Weights of a small transformer language model: 2 heads of 64 (1 for keys and values), vocabulary 2048.
Each number is 128 + 24 x the weight over its row's rms, rounded and kept within 0 to 255. Layers, rows and columns count from 0. The size above them is the row's rms in percent of the matrix's.

# layer 4 attention query, 128x128, rms 0.0593, rows 42-63,106-127, columns 0-63
size [100 100  98  99 111  93  91  89  94 108  93  91  98  89 108  97  95  97  99 110 110  87 115 115 118 119 110 110 110 120 104 108 124 112 121 102 105 120 123 112 110 116 111 106]
[[108  71 141 116 128 174 141 139 136 145 140 110 134 134 133 149 102  74 118 107 126 147 112 118 144  98 140 147 155 129  88 171 136 138 128 140 135 145 111 152 116 141 129 156 125 114  72 110  92 129 108 174 124 143 111 103 122 197 131 102 142 120 121 134]
 [156  99 130 106 141 140 109  91 136 146 132 164 143 131 133 132 149  91 111 147  76  72 176  92 142 139  90 158 118 101 133 139 104 137 141 127 109 104  97 126 160 129 141 104 105 124 141 120 139 120 120 132 130 113 116  85 122 131 128  71 130 130 112 147]
 [121  87 164 124 140 159 120 183  99 153 125 116 112  88 103 125 123 183 130 128 105 114 152 129 138  91  94 145 169 132 174 128 102 143 128 102  95 127 115 109 151 122 134 173  91 133 121 114 185 122 115 124 114 157 140 130 135 126 142 146  78 113 141 139]
 [108 125 119 136 190 154 155 133 179 146 117 139 104 131 155 153 128 134 150 128 148 148 123 117 123 120 103 116 157 112 140 124 180  92  76  81 131 116 104 152 100 102 116 126  91 136 131 108 146 145  76 138 139  88 105 117 122 141 169 136  98 148 158 154]
 [140 132 109  79  92 147 130 144 166 165 171 152 112 154 153 115 151 117 142 126 146 156 133 128 134 167 135 114 105 134 158 107 147 120 124 185 148 120 142 118 143 107 162 161  92 167 164  78 151 145 155 115  99  94 155 107  97 156 117 149 121 132 137  99]
 [115 126 114 109 123 164 117 123  81  90 140 137 164 116 101  83 116 125 136 122 149 114 112 104 134 100 110 132 133 100 140 141 152 157 153 135 150 162 123 156 130 142 158  75  99 119 110  92  85 135 156 156 115 150 144 118 147 132 116  88  75  98 130  71]
 [147 151 121 145 160 122  92 156 113 135 124 168 118 161 121 113  99 122 184 140 119 137 149 124  90 142 100 136 114 120 130 101 169 159 132 139 131 143 157 143 128 110 123  82 118 121  99 120 146 105 133 134  67 121 126 126  79 150 186  82  99 118 146  83]
 [110 115 137 127 151 104 131 100 171 156 132 114 127 104 113 137  97 104 106 130 159 160 133 137 103 115 145  94 102 146 171 114 128 132 138 134  65 173 121  70 145  81 149 153 117 147 132 118 152 121 126 114 148 145 147 149 135 155 105 161  74 167 134 119]
 [113 152 107 110  90 155  95 116 158 129 126 145 154 170 141 122 135 110 159 157 105  90 144 137 158 126 129 133 136 143 179  97 131 113 111 120 101 102 124 132  93 119 144 139  99 101 132 133 167 151 124 133 119 123  82 121 172 156 127 106  89  87 131 154]
 [140 159 121 134 166 114 165 118 149 173 150 133 171 125  93  96 153 131 123  94 115 102 131  62 152 132 138 110 139 151 114  88  98 136  86 161 139 100  61 133 152 115 106 109 147 109 117 146 132  96 107 169 123 143 143 117 132 123 125 141 129 117  91 110]
 [152 133 117 136 176 160 106 148 114 134 126 118 148 120 152 106 128 155 125 112 160 117 125 104 120 113  96 176 108 167 201 129 150 121 147 122 107 118 110 163 127 156  98 135 147 127 148 103 117 148 131 153  98 129 163 113 110 122 139 109 129 111 121 150]
 [114  99 132  95 147 132 113 117 178 145  78  78 166 128 121 113 153 113 162 161 139 154 114 145 120 115 145 156 165 150 119 124 175 118 150 155 108 166 107  79 140 114 115 140 122 129  91 138 153  88 109 117 161 162  99 108 125 116  99 170 151 114 106 129]
 [114 129 113 161 111  81 126 170 170 149 165  83 103 131 114 131 100  90 120 134 153 147  96 134  98 138 109 125 182 127  77 146 121 150 131 107  96 128 106 159 141 107 126 136 108 135 122 102 109  90 117 147 132 162  97  93 152  82 131 106 159 152 105 138]
 [140 170 133 140 145 114 158 173 109 140  97 132 125 125 123 146  98 140 111  99 116 114 129 137 162 136 109 122 155 124 144 121 160 142 131 138 135 130  81 135 131 122 149 119 150 155 117 112 162 142 100 124 132 124  94 127  72 107 166 110 112 112 162 163]
 [118 116 112  84 127 125  91 162 123 118 122 120 140 148 127 159 170 121 175 107 117 166 113 105  91 149 113 112 152 120 108  99  97 101 136 130  95 127 131 155  97 105 108 145 166 119 153 162 128 141 159 104 136 141 146 166 117 121 145 150 169 126 176 126]
 [121 152 100 119 162 131  84 125 146 107 114 114 150 133 149 143 101 130 168 114  88 121 100 143 136 105 120 121 137 112 141 132 149 131 115  94 127  96 120 102  88 120 152 108 154 115 109 151 158 108  84 198 142  96  75  91 150 195 104 115 123 135 153 110]
 [138 122 116 160 121 129 118 114 113 148 119 150 105 167 172 109 124  80 152 123  92 159 123 133 104 110 100 151 113 162 126  50 138 101 141 109 110 152 146 129 125 120 113 137 170 165 110 104 176 141 149 131 151 130 136 149 125 120 126 121 102 153 124 115]
 [104 151 106 126 128 163 123 162 133 141  99  74 120  99  70 163 144  89 110 106  91 171 153  95 146 133 135  93 117 135 125 142 104 129 176 147 125 162  90 118 125 142 132 171 146 103 127 145  87 140 125  93 153 159 131 160 145 125 141 186 128 139 131 137]
 [133 101 130 155 140 141 126 113 128  97 139 120 148  46 125 144 142 117 105 112 104 122 117 144 120 120 135 137 142  86 108 128 105 113  89 157  81 125 120 144 111 137 121 181 167 122 116 139 117  74 164 138 133 160 134 138 121 129  94 146 158 159 111 168]
 [116 138  93 109 153 158 118 163 146  92 144  90 103 136 123 111 133 128 175 121 160 130 125 168 108 153 121 155 126 149 123 123 113 112 177 118 132 120 126 113 119 127 152 105 115 123 136 146 116 115 131 130 182 131 121 135  72 151 150  83 112 142 150 130]
 [132 144 115 182 119 134 108  91 162 174 152 103 109 127 116 129 144 124 131 138 107 137 159 124 115 127 131 109 130 153 107  84 109 139 146 143 117 119 151  99 141 178 115 124 154 140 157 122 130 144  97 132 144 123  80 133 113  95  64 143 135 123 118  84]
 [111  99 126 111 131 103 108 144 107 149 147 122 151 134 146 130 144  87 138 170 116 108  96 127 130 165 176 126 110 144 115 116 126 126 108 142 107 167 127 101 123 141 112  81 117 104 113 108 119  99 109 131 138 132 109  97 127  69 154 116 136 144 100 139]
 [106 143 121 178  91 106 167  94 137 119 104 121 104 142 148 143 111  70 150 147 112 136 106 117 151 119 109 139 166 184 140 103 150 125 121 129 137 151 133 105 100 111 123 110 123 113 128 155 122  89 123 108 159 132 139 142 115 107 117  82 117 116 169 133]
 [108 150 147 127 105 117 142 126 122 139 151 156 124 133 146 113 144 122  91 129 141 175 131 177 127 135 131  88 118  79  98 166 119 156 156 128 117  99  73 180 123 104 130 172 136 112 123 114 146 113 129 116 154 105 120 153 112 102 146 123 122 115 128 154]
 [ 94 125 123 128 141 139 141 112 139 141  53  78 102 113 142 112 122 121 125 108  87 101 117  95 165 156 131 101 157 153  97 101 148  98 114 120 151 123 137 110 155 131 143  90 145  92 127 104  94 153 132 114 134 109 118 171 116 146 114 141 108 115 118  95]
 [139 118  91 110 112 117 163  99 118 125 119 153 135 121  99 159 113 116 126 125 119 131 116 106 161 137 119 144  78 143 120 118  96 134 115 142 109  70 153 129 144 181 142 108 155 174 104  98 105 149 132 112 135 113 118 138 149 126 126 121 146 135  80 118]
 [113 132 118 167 125 108 121 121  91 102 137 147 117 160 148 136 134 137 124 152 157 104 153 139 114 108 135 114 109 100 115 130 162  90 131 137 157  92  95 130 120 151 116 127  84 120 164 148  86 111 149 139 126 174 122 159 138 136 124 152 111 136  99 108]
 [146  98 145 152 104 129 154 158 119 127 121 118 124 175 135 115 130  85 153 126 114 114 163 161 119 167  94 162 151 143 176 104 112  99 138 110 136 115  79 136 126 142 146 125 168 127 119 140  98 110 165 121 112 146 116 112 115  75  81 128 111 125 136 112]
 [127 109 155 165 158  98 150 166 107  90 137 124 116 123 132 141 103 130 122 123 135 133 136 117 177 108 108  98 109  74 170 164 143 103 162 142 175 143 146 120 107 122 159 101  80 151 149 134 127 100 109 143 148 133 157 121 129 139 135 145 132 136 147 132]
 [126 180 130 111 129 130 113 127 153 130 139 174 163 130 137 127 125 174 106 141 142 168 119 111 119  91 135 148 109  97 110 110 136 134  98 154 133 135 139 142 125 126 113 164 170 105 115 145  98  95 125 137 148 105 151 129 137 127 172 178 133 175  73 153]
 [161 119 130  83 129 174  93 157 135 139 156 156 101 133  90 120 108 154 105 142 156 134 109 113 146 140 148 128 128 128 127  67 134 145 110  93 166 164 114 115 156 170 120 180 121  93 130 102  79 118 137 101 143 127 138 124  88 137  77 127 149 144 121  99]
 [135 149  98 157 115 149 142 126 103 103 150 122 103 134 123 150 149  82 102 143 106 135 157 106 128 145 102 141 107  92  88  79 156 114 147 138 107 172 149 106 121 145 152 131 134 172 134 120  93 158  87 100  88  61 155 126 172 141 153 145 162 133 146 118]
 [135 122 126 128 102 134 125 100 120 128 141 149 113 131 140  94 106 112 145 100 141 160 123 157 133 113 120 151 100 154 120  97 100  91 145 141 109 132  64  97 133 149  94 199  98  97 142 128 142 131 119 113 119 150 121 142 183 168 145 110 143 142 135 131]
 [150 128 160 125 131 152 144 144  86 136 102 132 122 117  98 142  78  87 155 122 146 121 122 116 163 140 137  91  77 124 109  94 167 100 114 136 142 152 102 100 105 156 131 119 166 135 143 130 143 113 124 122 124 144 127 113 107 120 122 130 124 135 137 112]
 [ 81 113 133 136 156 153 141 130 126 107 102 139  82 158 140 147 126 115 148 124 113 130  95 162 144 144 100  88 145 157 155 113 164 125 169 103  91 102 115 138 162 137  71 109 162 102 139  98 147 117 122 110 144  47 125  99 126 114 142 135 118 126 137 110]
 [164 123 131 139 178 121 157 136 143 163 117 149 152 131 104 111 139  79 148 146 154 137 111 141 134  86  94  92  92  96 160 115 117 107 145 131 184 135 137 134  80 164 111 109 127 125 133 115 135 125 141 106 166 118 122 169 119  96 154  85 120 126 124 130]
 [115 151 115 140 134 157 118 108 108 144  90 142 114 114 167  87 145  58 101 133 105 129 126 170 106 142  94 131 119 121 100 117 147 129 110 110 109 140  88 123 115 124 118 107  91 137 100 129 189 130 170 117  96  70 126 126 118 119 130  78 146  90 140 114]
 [166 109 126 135 141 133 150 151 111 120 147 120 144 132 147 151 120 168 122 119 120 143 127 155 160 115 131 103 112 112 110 123  83 163 147 107 142 124 132 100 125  77 140 143 165 130 119 111  79 125 100 119 127 155 119 167 141 124 166 156 150 151 113 139]
 [110 103  86 156 117 110 137 171 153 125  84 166 122 106 132 111 179  86 137 125 141 119  91 113 131 139 118 126  99 168 158 147 121 125 104 167 176 143 132 118 118 112 109  90 113 167 154 125 116 131 129 108 156 133 121 122 128  88  94  88 161 138 128 126]
 [ 99 201 110 122 112 140 103 155  76 137 149 115 147 127 123 134  97  97 165 140 125  93 142 141 146 126 114 131 115 135  99 177 110  55 122 112 128 110 140 138 127 151  95 152 111 163 164 125 131 132 124 115 119 107 129 116  59 103  91 172 176 116 146 106]
 [140 115 135  92 133 129  98 163 152 119 131 109 162 124 126  89 120  75 161 128 133  95 109 123 128 145 119 108 134 164 106 122 149 112 117 108 172 109 124 130 136 121 116 106  90  97 122 139 147 125 134 128  90 143 153 136 105 112 119 143 121 149 100  90]
 [213 124 172  67 132 126 127 116 143 104 139 131 112 144 143 105 152 112 119 111 131 165 123 138 137  98 142 121 106 127 106 172 139 122 129 142 122 159 138 133 137  83 109 121 163  98 107 155 136 152  98 151  87 134 113 147 159 109 148 167  94 172 128 144]
 [121 106 173 107 110 136 151  91 144  73 144  94 122 118 161 126 109 181 131 158 167 158 134 102 116 146  97  93 133 144 148 165  79 135  96 159 122 118 126 135 100 165 106 108 124 148 126 181 159 101 129 143 129  87 100 138 129 102 137 146 160 131 146 119]
 [120 137 140  85 120 112  84 121 180 135 113  83  83 155 164 103 109 119 134  81 109 119 147 135 127 118 110 153 126 152  46 149 110 138 100 121 112  70 111 144 126 113 154 147  92 118 126 100 143 142  75 127 114 105  95 121 126 116 150 117 130 140 103 105]]
# layer 4 attention key, 64x128, rms 0.0661, rows 42-63, columns 0-63
size [110 107 105 112 110 107 104 102  97 113 112 109 108 102 104 107 115 101 102 103 108 108]
[[156 169 114  94 105 111 164  49 137 103 104 127 135 114 150 135 170 159 132 121 123 155 150  74  97 138 135  87 165  97 155 157 126 151 107 119 128 158 152 130 122 103 189 103 139 143  90 140 144 192 163 111 102 138 126 132 133 118 105 105 120 116 134 128]
 [150 101  81 120 155 167 110  98 132 144 119  84 126 131 127 104 135 121 107 135 150 115 144 130 133 159 142 182 159 108 158 140 109 119 114 146  85 113 145 141 120 176  74  91 104 103 101 138 155 148 134 105 127  92 144 115 141 144 133 145 123 122 120 113]
 [109 149  90 131 117  98 120  83 127 146 107 140 109 102 160 134 146 124 145 124 113 112 137 154 144 169 123 160 159 119 149 156 160 105 112 113 138  95 129 175 130 114 163  95  98 155 159 144 106 142 126 136 104  98 104 118 151 136 103 141 151 146 112 114]
 [115 155 134 130 133 113 119 159 101  87 159 126 119 132 135 117 109 130 149 109 127 120 169 142 140 135 113 157  91 149 114 122 117 145 103 160 106 104 120 146  90 120 149  79 113 143 133  54 133 112 179 154 116  99 132 131 148 135 124 124 118  89 119 115]
 [129 119 122 131 150 123 152 154 151 162 156 180 105 112 110 120 136 113 115  97 156 127  81 111  97 145 125 111 126 124  93 145 133 134 144 107  85 146 164 126 115 118 130 117 127 166  88 115 130 128  72 129 111 131 151 156 124 132 134  93  94  90 109 130]
 [118 117 139 142 117 132 136 100 155 136 153 119 160 127 148 158 140 168 125 170  97 157 105 150 124 163 130 190  73 165  91 126 107 103 106  98 139 122 105 136 130 119 131 126 136 151 127 139 138 143 143 142 108  91 120 111 122 187 123 119 179 142 171 129]
 [164 140 144 109 102  93 144 147 103 127 161  92  82 120 159 118 136 166 142  98 130 135 118 133 123 151 138 143 109 129 128 143 136 122 131 158 100 136 161 145 124 144 131  92 142 151 144 133 140 174 113 141 105 184  98 123 110  99 153 139 113 105 154 177]
 [100 123 107  78 143 132  98 147 111 133 137 154 138 111 127 132 153 108 165 140 123 126 101 110 120 137 129 116 169 145 156 103  92  67 155 127 140 121 129 129 180 111  82 143 116 107 131 143 159 138 120 143 138  81 144 128 147 118 135 138  90 100 104 128]
 [101  97 111 153 123 146 118 146 140 125 166 158 127 142 123 114 117 131  97 128 112 192 155 112 136  89 128 151 125 124 101 117  90 131 147 111 126 123 129  87  90 134 115 131  91 145 172 139 105 135 111 109 134 133 144 128 128 183 110 126 130 118 108 125]
 [114 157 127 146 131 124 125 146 131 119 152 122 154 141 148 104 106 125 129 144 146 156 123 137 166 114 143 116 104 120 183 166 145 116 145 103 155 147 103 134  96 161 138 120 136 105 143 138 124 162 125  98  90  77 112 145 149 107  89 142 120 135 153 174]
 [153 164 167 132 123 126 164  78 156 154 118 141 138 184 103 135 123 117 122 113 140 130 129 124 107 165 139 135 137 128 123 160 134 113 111 121 134  98 125 122 129 124 117 129 138 102 156 111 184 131 160 124 171 138 125 151 132 140 152 158 126 124 132 113]
 [115 129  98 116 101 142  77 122 156  91 153 117 129 114 114  79 117 125 144 134 118 151 146 130 113 136 120 106 149 121 116 155 109  81 102 128 127 140 152 133 150 130 152 116 109 137 172 133 188 145 143 108 134  73 164 137 141 110 160 117  99 118 156 132]
 [119 175 132 112 151 140 106 115 152 110 127 134 152 129 172 141 127 108 105 134 111 131 172 146 137 128 138 135 145 175  99 155  75 169 102 101 132 162 110 105 119 127 142 110 142 181 125 140 199 159 150 102 122 132 140  95 151  89  95 120 137 137 149 123]
 [167 106 149 124 111 136 141 118 117 134 124 137  98 153 114 110 184 146 160 152 120 145  93 114 119 156  84 120 111 161  86 165  80 125 162 122 102 112 169 137 137 131  95 147 141 133 127 144 121 164 122 128  83 148 146  90 148 127 125 160 121 162  99 145]
 [ 95 140 123 158 130 137 136 115 120 136 120  87 124 164 138 121 150 132  82 171 132 105 117  95 129 144 127 144 139 123 118 111 160 164  93  90 153 122 125 148  87 113 123 145 145 126 137 101  76 162 136 181 124 123 104 105 201 130 102 146 145 128 122 160]
 [166 187 124 178 168 138  82 123 114  98 120 124  77 126 116 119  96 124 119 103 136 138 171 101 116 174 156 117 162 133 116 159 128 137 141 139 110 112 134 110 174 105 134 111 148 121 154 173 131  99 122 116 135 109 131 126 117 154 140 131 135  91 142 136]
 [112 103 139 145 111 143 142 135 122 151 142 139  66 101 124 150 134 140 105 146 129 141 135 185 123 173 141 109 160 173  96 150 117 142 133 151 150 147 117  78 124 128 120 127 111 100 114  77 151 137 164 110 110 122 107 104 126 152 160 138 136 123 134 137]
 [ 80  94 124 109  99 142 125 133 171  95 161 111  73 158 132  94 123 171 160 131 142 108 151 171 131 133 132  84 117 106 110 111 110 145 115 134 119  95 111 153 164  90 115 143 154 125 119 145 153  94 123 160 105  89 126 123 109 131 127 132 140 143 104 166]
 [101 119 124 119 136 121 128 172 143 145 121 149 116 138 141 122 135 157 155 107 124 113 129 133  96 138 117  96 112 125 137 149 186 137 139  89 169 103 118  77 113  98 143 128 150 116 113 127 125 135 122 153 152  99 130 119 125  92 180 117 166 176 141  89]
 [157 194 138 152 127 141 138 131 124 145 112  94 124 108 122 136 119  90 141 138 139 134 100 122 100 165 109 109 165  70 114 114 129 108 174 116 200 131 132 116 134 120 105 108 129 120 137 142 150 110  88 130 106 173 126 140 133  98 139 118 103 165 151 124]
 [195  94 138  83 182 107 100 126 138 158 123 158 121 143 116 113 140  97 156 176 108 118 106 133 143 115 128 113 125  80 110 125 143 153 113 149 154 170  92 101 121 105 177 120  98 119 110  92 119 111 124 148 141 104 144 146 134 130 135 176 129 112 155 143]
 [125  93 103 136 169 134 108 129 141 114 129 116 111 143 156 142 107 118  71  99 144  97 110 138 170 203 134 130 144 106 135 142 118 158 131 133 154 141 141 138 102 161 148  99 108 126 120 133 126 136 175 163 154 165 119  77 141 137 136 137 115  97 117  88]]
# layer 4 attention value, 64x128, rms 0.0401, rows 0-12, columns 0-63
size [ 95  91  97  94  96  93 100  97 104  91 106  92  96]
[[ 97 141 109 110 130 147  89 127 131 141 151 117 120 143 157 102 135 105 141 143 161 156  87 136  97 117 130 121 141 135 148 158 123 137 125 108 119 145 101 155 140 115 106 126 118 112 106 205  71 150 133 182 104 157  99 146  92 138 121 140 118 136 126  93]
 [120 176 105 199 105 107 125 142 101 161 175 130 136 100 139 143 137 127 147 144 118 123 162 167 129  85 158 103 134 145 164 149 120 139  79 145 130  94 108  79 144  74 152 100 103 145 119 164  44 129 134  98 139 143 132 117 131 106 129 133 139 137 113 131]
 [117 148 126 143 159 131 114 104 120 141 170 118 151 116 138 133 107  88  94 116 115 142 142 105 136 153 108 123 132 128 126 108 187 122 107 109 119 136 126 115 113 129 149 122 163 151 104 109 109 144 146 113 121 131 178 161 135 132 141 152 118 119 128 153]
 [132 139 165 118 154 151 137 113  92 118  90 137 134 160 105 150 149 111 126 117 122 129 141 120 158 149 107 213 120 126 118 130 152  97 116 132 131 168  94 146 127 190  93 151 114 162 144 127 156 141 177 136 123 108 115 101 144 146 145  78 169 120  95 112]
 [119 145 131 121  88 156 157 161 131 112 127 140 143 120 152 106 157  61  98 136 113 112 177 150 111  95 103 131 120 128 130 159 115 129 110 120 107 138 147 102 170 135 124 148 133 141 106 150 134  96 132 128 146 120 177 112  62  96 106 159  94 141 131 159]
 [128 133 130 134 177  82  94 130 121 121  75 137 136  91 125 133 114 105 118 105 152  96 123 141 116 118 120 133 143 160  63 101 140 130 131 158  93 137 167 139 124 163 168  87 112 148 111 115 125 158 153 132 121 128 148  80 110 192 110 116 110 109  80  95]
 [116  85 150 103 187 150 130 127 124 171 122 137 159 167 121 154  97 118 109 170 136 147 105 139 129 134 146 120 106 116 131 182 137 131 137  74 113 143 150 115 106 132  90 168 149 128 155 162 101 123 127 121 128 141  82 154 107  91 181 144 107 160 119 153]
 [141 152 138 100 138 105  76 161 122 150 138 118 123 120 170 184 113 113 163 126 144 152 183 157 134 130 175 116 144 118 139 106 114 127 172 135 183 129 125 115 109 133 122 121 179 149 126 156 137 122 157 111 143  75 124 153 118 139 107 135 192 102 134  73]
 [116 130 150 116 147 144 125 101 136 123 167 133 142 153 131 127 126  87  89 106 142 109 162 126 160 156 114 104 155 160 166 129 170 126 171 128 115 124  92 134 140 114  83  99 149 164 126 161 175  96 166 137 107 125 124 115 153 165 118 124 111 157 109  99]
 [117 108 117  82 144 144 143 125 124  89 137 136 113 133 141 130 129 119 156  85  79 130 106 116 151  65  95 182 135 160 181 120 105 131 139 130 162 126 126 135 128 116 136 112 155 139 104  97 149 104  68 123 133 115 133 127  92 132 147  87 153 169  96 158]
 [106 120 134 136  92  95 110 130 126  95 102 162 126  80  94 134  92 114 174 105 104 118  95 129 150 153 128 174  98 109 122 148 139 110 145 200 155  88 161 122  98 106 171 106 141 154 116  91 123 105 115  92  99 151 106 138 101 133 136 131 107 137 153 125]
 [108  71 114 145 107 141 151 137 167 161 138 123  92 132 144  97 134  88  99 137 132 165 103 149 155 122 162 139 110  90  98 130 142 146 140 113 139 124 165  98 134 126 105  88 122 112 108 136 116 133 131 125 128 154 170 107 123 123 124 133 142 111 131 153]
 [147 131 128 142 111 114  79 104 108  89 149  96 154 102 146 121  98 134 130 132 131  93 143 116 105 148 108 163 115 132 131  76 124 125 112  74 136 121 140 148 146 113 135 139 155 143 120 163 172 160 153 158  96 132 170 109 125 157 168 116 147 130  74 116]]
# layer 4 attention output (transposed), 128x128, rms 0.106, rows 0-12,64-76, columns 0-63
size [ 87 106  86 100 100 100  99  93  99  99 105  98  85  99  98 107  88  99  93  98 101  99  99 110  91 102]
[[158 147 131 134 143 109 127  96  82 126 105 151 183 133 147 111 125 141 124 161  97 113 142 124 168 104 119 132 111 116  83 138  73 138 108 114 138 107 100  69 145 121 172 160 124 144 111 116 180  72 133  89 142 117 122 115 101 119 104 136 117 102 129 129]
 [131 151 129 127 123 155 105  98 142  85 130  90 181 122 103 146 148 124 112  77 103 148 144 148 128 117 110 102 101 111 114 125  99 146 159 166 132 139 149 123 135 175 126  84 145 132 142 112 110 170 116 121 119 126 126 189 122 188 184 177 121  74 118 122]
 [172 106 140 160 135 114 135 131 112 119 124 117 134 139 146 168 167 122 132 115 112 101 134 106 110 125 142 136 151 146 128 122 119 135 122 125  98 140 101 149 126 106 159  98  91 122  96 134  97 110 112 164 131 143 100 107 108 146  92 164 176  95 119 122]
 [150 143 152 140 137 152 149 182 138 126  75 125 130 141  95  91 102 144 137 115 137 112 125 112  97 136 122 119 129 166 128  78  97  89 165 123 138  95 110 134 136 115 133  90 114 129  82 149 144 101 112 119 115 121 163 175 135 132 151 178 132 205 120  76]
 [129  90 181 152 125 157 123  95  89 163 136 121 164 167 173 150 112 123 132 114 116  95 109 104 133 168 107 155 147 120 140 146 107 128 112 128 141 106 162 142 112 151 107  76 124  99 144 110 158 150 131 103 129 133 114  92 138 109 126  97 144 159  79 109]
 [ 84 106 113 108  98 173 118 172 129 135 141 126 172 175 149 135 154 119 114 141 127 136 102  90 139 115 103 173  74  97 100 103 160 140 136 146 111 124 105 106 107 110 172  95 126 113 125 133 155 118 113 124 135 177 118 149 107 125 121 132 154 136 144 115]
 [168 150 116 120 107 156 113 120  92 184 132 121 103 128 124  86 152  97 114 142 107 169 161  95 120 142  86 126 129 113  63 115 111 142 125 115 121  94 120 105 118 124 119 131 121 129  92 152 189 124 123 160 126 114 166 113 152 153 154 120 126  97 104 171]
 [149 147 135 113 134 148 112 103  82 120 179 113 110 111 141 103 120 127 120 104  85 117 175 133 121 146 141 139 113 100 134 147 160 134 148 182  89 150 168 174 122  91 143  98 150 135 153 102 177  90  87 162 115  93 106 127 148 130 131 151 108 169 144 158]
 [104 146 151 137 139 112 121 155  77 134 128 117 162 139 170 135 106 135 167 154 103 153 142  93 130 109 172 119 175 112 149 117 125 125 113 131 137 134  84 146 163 120 139 125 111 144 136  88 139 130 135 148 167 119 180 120 123 124 143 151 113 165 181 133]
 [125 130 105 112 165 107 160  99  96 175  99 119 120 143 149 148 103 109 157 137 145 113  67 136 130 135 154 100 165 162 167 119 110 110 133  93 155 152 165 109 140  95 130 108 107 118 143 135 140 128 105 132 125 155 122 137 161 107 104 149 110 136 109 126]
 [132 134 118 124 118 140 147 135 114 144 157 172  78 123 148 174 166 119 117 162  80  64 140 147 146 119  91  97 137 127 184 101 110 132 120 159 147 141 120 131 107 122 143 134 169 135 186 119 128 118 106 155 126 127 150 150 128 114 119 144 151 132 156 131]
 [120 128 149 150 138 107  91 180 110  96 108 141  76 157 148 137 160 116  95 129 124 146 152 184 153 109  95 145  79 135  97 126 130  94 161 122 118 122 148 146 188  77 171 126 119  88 113 141 147 123 137  91 159 104 111 115 149 139 113 112 144 123 123 130]
 [ 90 143 145 142 117 116 144  86 135  83 150 116 173 134 157 124 122 135 112 151  91 150  88 111 136 106 128 175 152 111 111 120 154 115 160 130 140 118 113 107 106 107 168 151 120 112  87 137  84 109  74 146 115 143 101 133 138 135 118 147 153 119 127 105]
 [109 114 177 110 144 136 166 138 107 138 172 102 122 168 117 138 136 160 104 129 139 109 173 138 100 153 146 122 118 127 145  98 108 175 162 165 134 138 127 184 125 124 103 100 126 132 136 104  81 148 103 116 117 131 130 110 129 122 129 129 181 140 106 143]
 [131  94 172 118 148 110 160 146 123 145 139 164  88 143 153 114 125 141 177 166 141 123 119 105 138 148 163 164 133 127 107 141 151 133 108  92 138 121 133 126 128  83 125 147 133 119 108 142 116  51 167 114 119 101 110  83 165 108  91  83 132 135 175 146]
 [115 140 121  96 144 102 123 106 143 139 152 140 148  96 114  98 125 111 153 163 123 134 101 142 164 127 117 129 113 119 132 127  78 124 116 155 139 117 157 144 143 120 127 115 167 137 170 129 163 145 158  63 115 148 146  91 122 101 103  90 105 159 126 119]
 [135 119 108 115 140 122  95 108 100 119 158 100 153 115 169 139 150  89 111 123 106 140  88 159 120 129 145 112 116 113 107 158 183 159 107 100 121 128 166 122  88 113 113 140 102 124 143 111 154 177 181 135 128 135 116 138 137 136 105 110 129  97 121 158]
 [123 141 105 139 129 104 141 180 153  84 114 159 127  97 102 120 123 158 137 154 145 160 123 139 152 122 162 101  66 176  95 125 129 148 142 165 131 127 148  94 143 137 156 153 138 164 115  86  98 107 151 135 121  98 122 136 135 161 141 160 125  98 145 150]
 [144 172 149 134 143  91 152  75 111 132 136 118 115  98 121 133 120 133 153 110 156 148 142 148 125 115 153  85 166 140 144 179 119 154 129  66 132  99 135 135  92 132  73 143 110 123 116 128 125 113 162 114 146  93 178 137 139 109 123 134 130 122 144 152]
 [109  95 120 125 114 146 159 144 180  91  81 129 148 138 146 165 116 116 148 139 137 109 105 139 155 120 186 121 125 133 174 130 143 101 140 146 128 154 123 184 144 132 127 104 138 141 119 135  72 124 112 129 146 170 129 119 106 124  97 131 126 163 117  85]
 [125 128 125 158 129  90 131 166 188 153 137 132 152 149 121 117 121 143 132 118 162 121  74 125 112  98 152 133 113 152 131 120 110 105 117  62 146 138  86  94 127 169 118 138 129 107  85 132  82 163 122 127 136 160 122 110 125 106 125 114 104 129 123 115]
 [171  76  69 147 141 105 138 134 188 143 111 135 137  95  78 147 165 104 118 120 154  81 107 168 100 144  97 124  82 138  83 110 110 109 104 121 160 139 158  77 121 135 128 143 109 108 165 133 130 127 107 108 119 175  92 121 136 123 107 141 166 144 102 120]
 [121 132 143 182 112 124  95 115 162  56 142 136 107 144 106 114 144 142 109 159 114 119 152 101  77 157 154 165  97 108  57 120 157 131 122 164 118 119  98 125 124 138 116 117 126 137 143 127 117  92 148 122 144 120 117 111 133 125 143 108 127 100 148 134]
 [ 97 140 152 132 142 138 107 100 148 117  93 128 128 163 133 109 108 153 110  84 178 182  96  99 120 124 195 156 144 117  79 184 142 140 136  97  79 122 103 173 134 117 123 156 100 109  81 170 153 106 154 122 151 101 117  99 118 134 159 110  97 122 107 120]
 [132 153  80 119 161 116 203 131 137 136 109 124 156  94 106 115  89 135 115 130 139 111 106 105 165 161 134 111  99 126 110 160  85 165 134 131 117 119  99 155 100 172 148 125 146 151 168 117 115 113 103 152 106 162 142 128 139 118 116 164 122 153 161 106]
 [153 141 139  99 167 133 138 160 154 164 132 153  69 155 106  90 103  74 102 128 152 127  92 161 104 137 172  92  80 129  80 137 125 133 112 131 118 142 110 137 146 107  95 120 114 127 143 142 152 157 164 122 136  83 141 125 141 137 135 130 114 166 139 149]]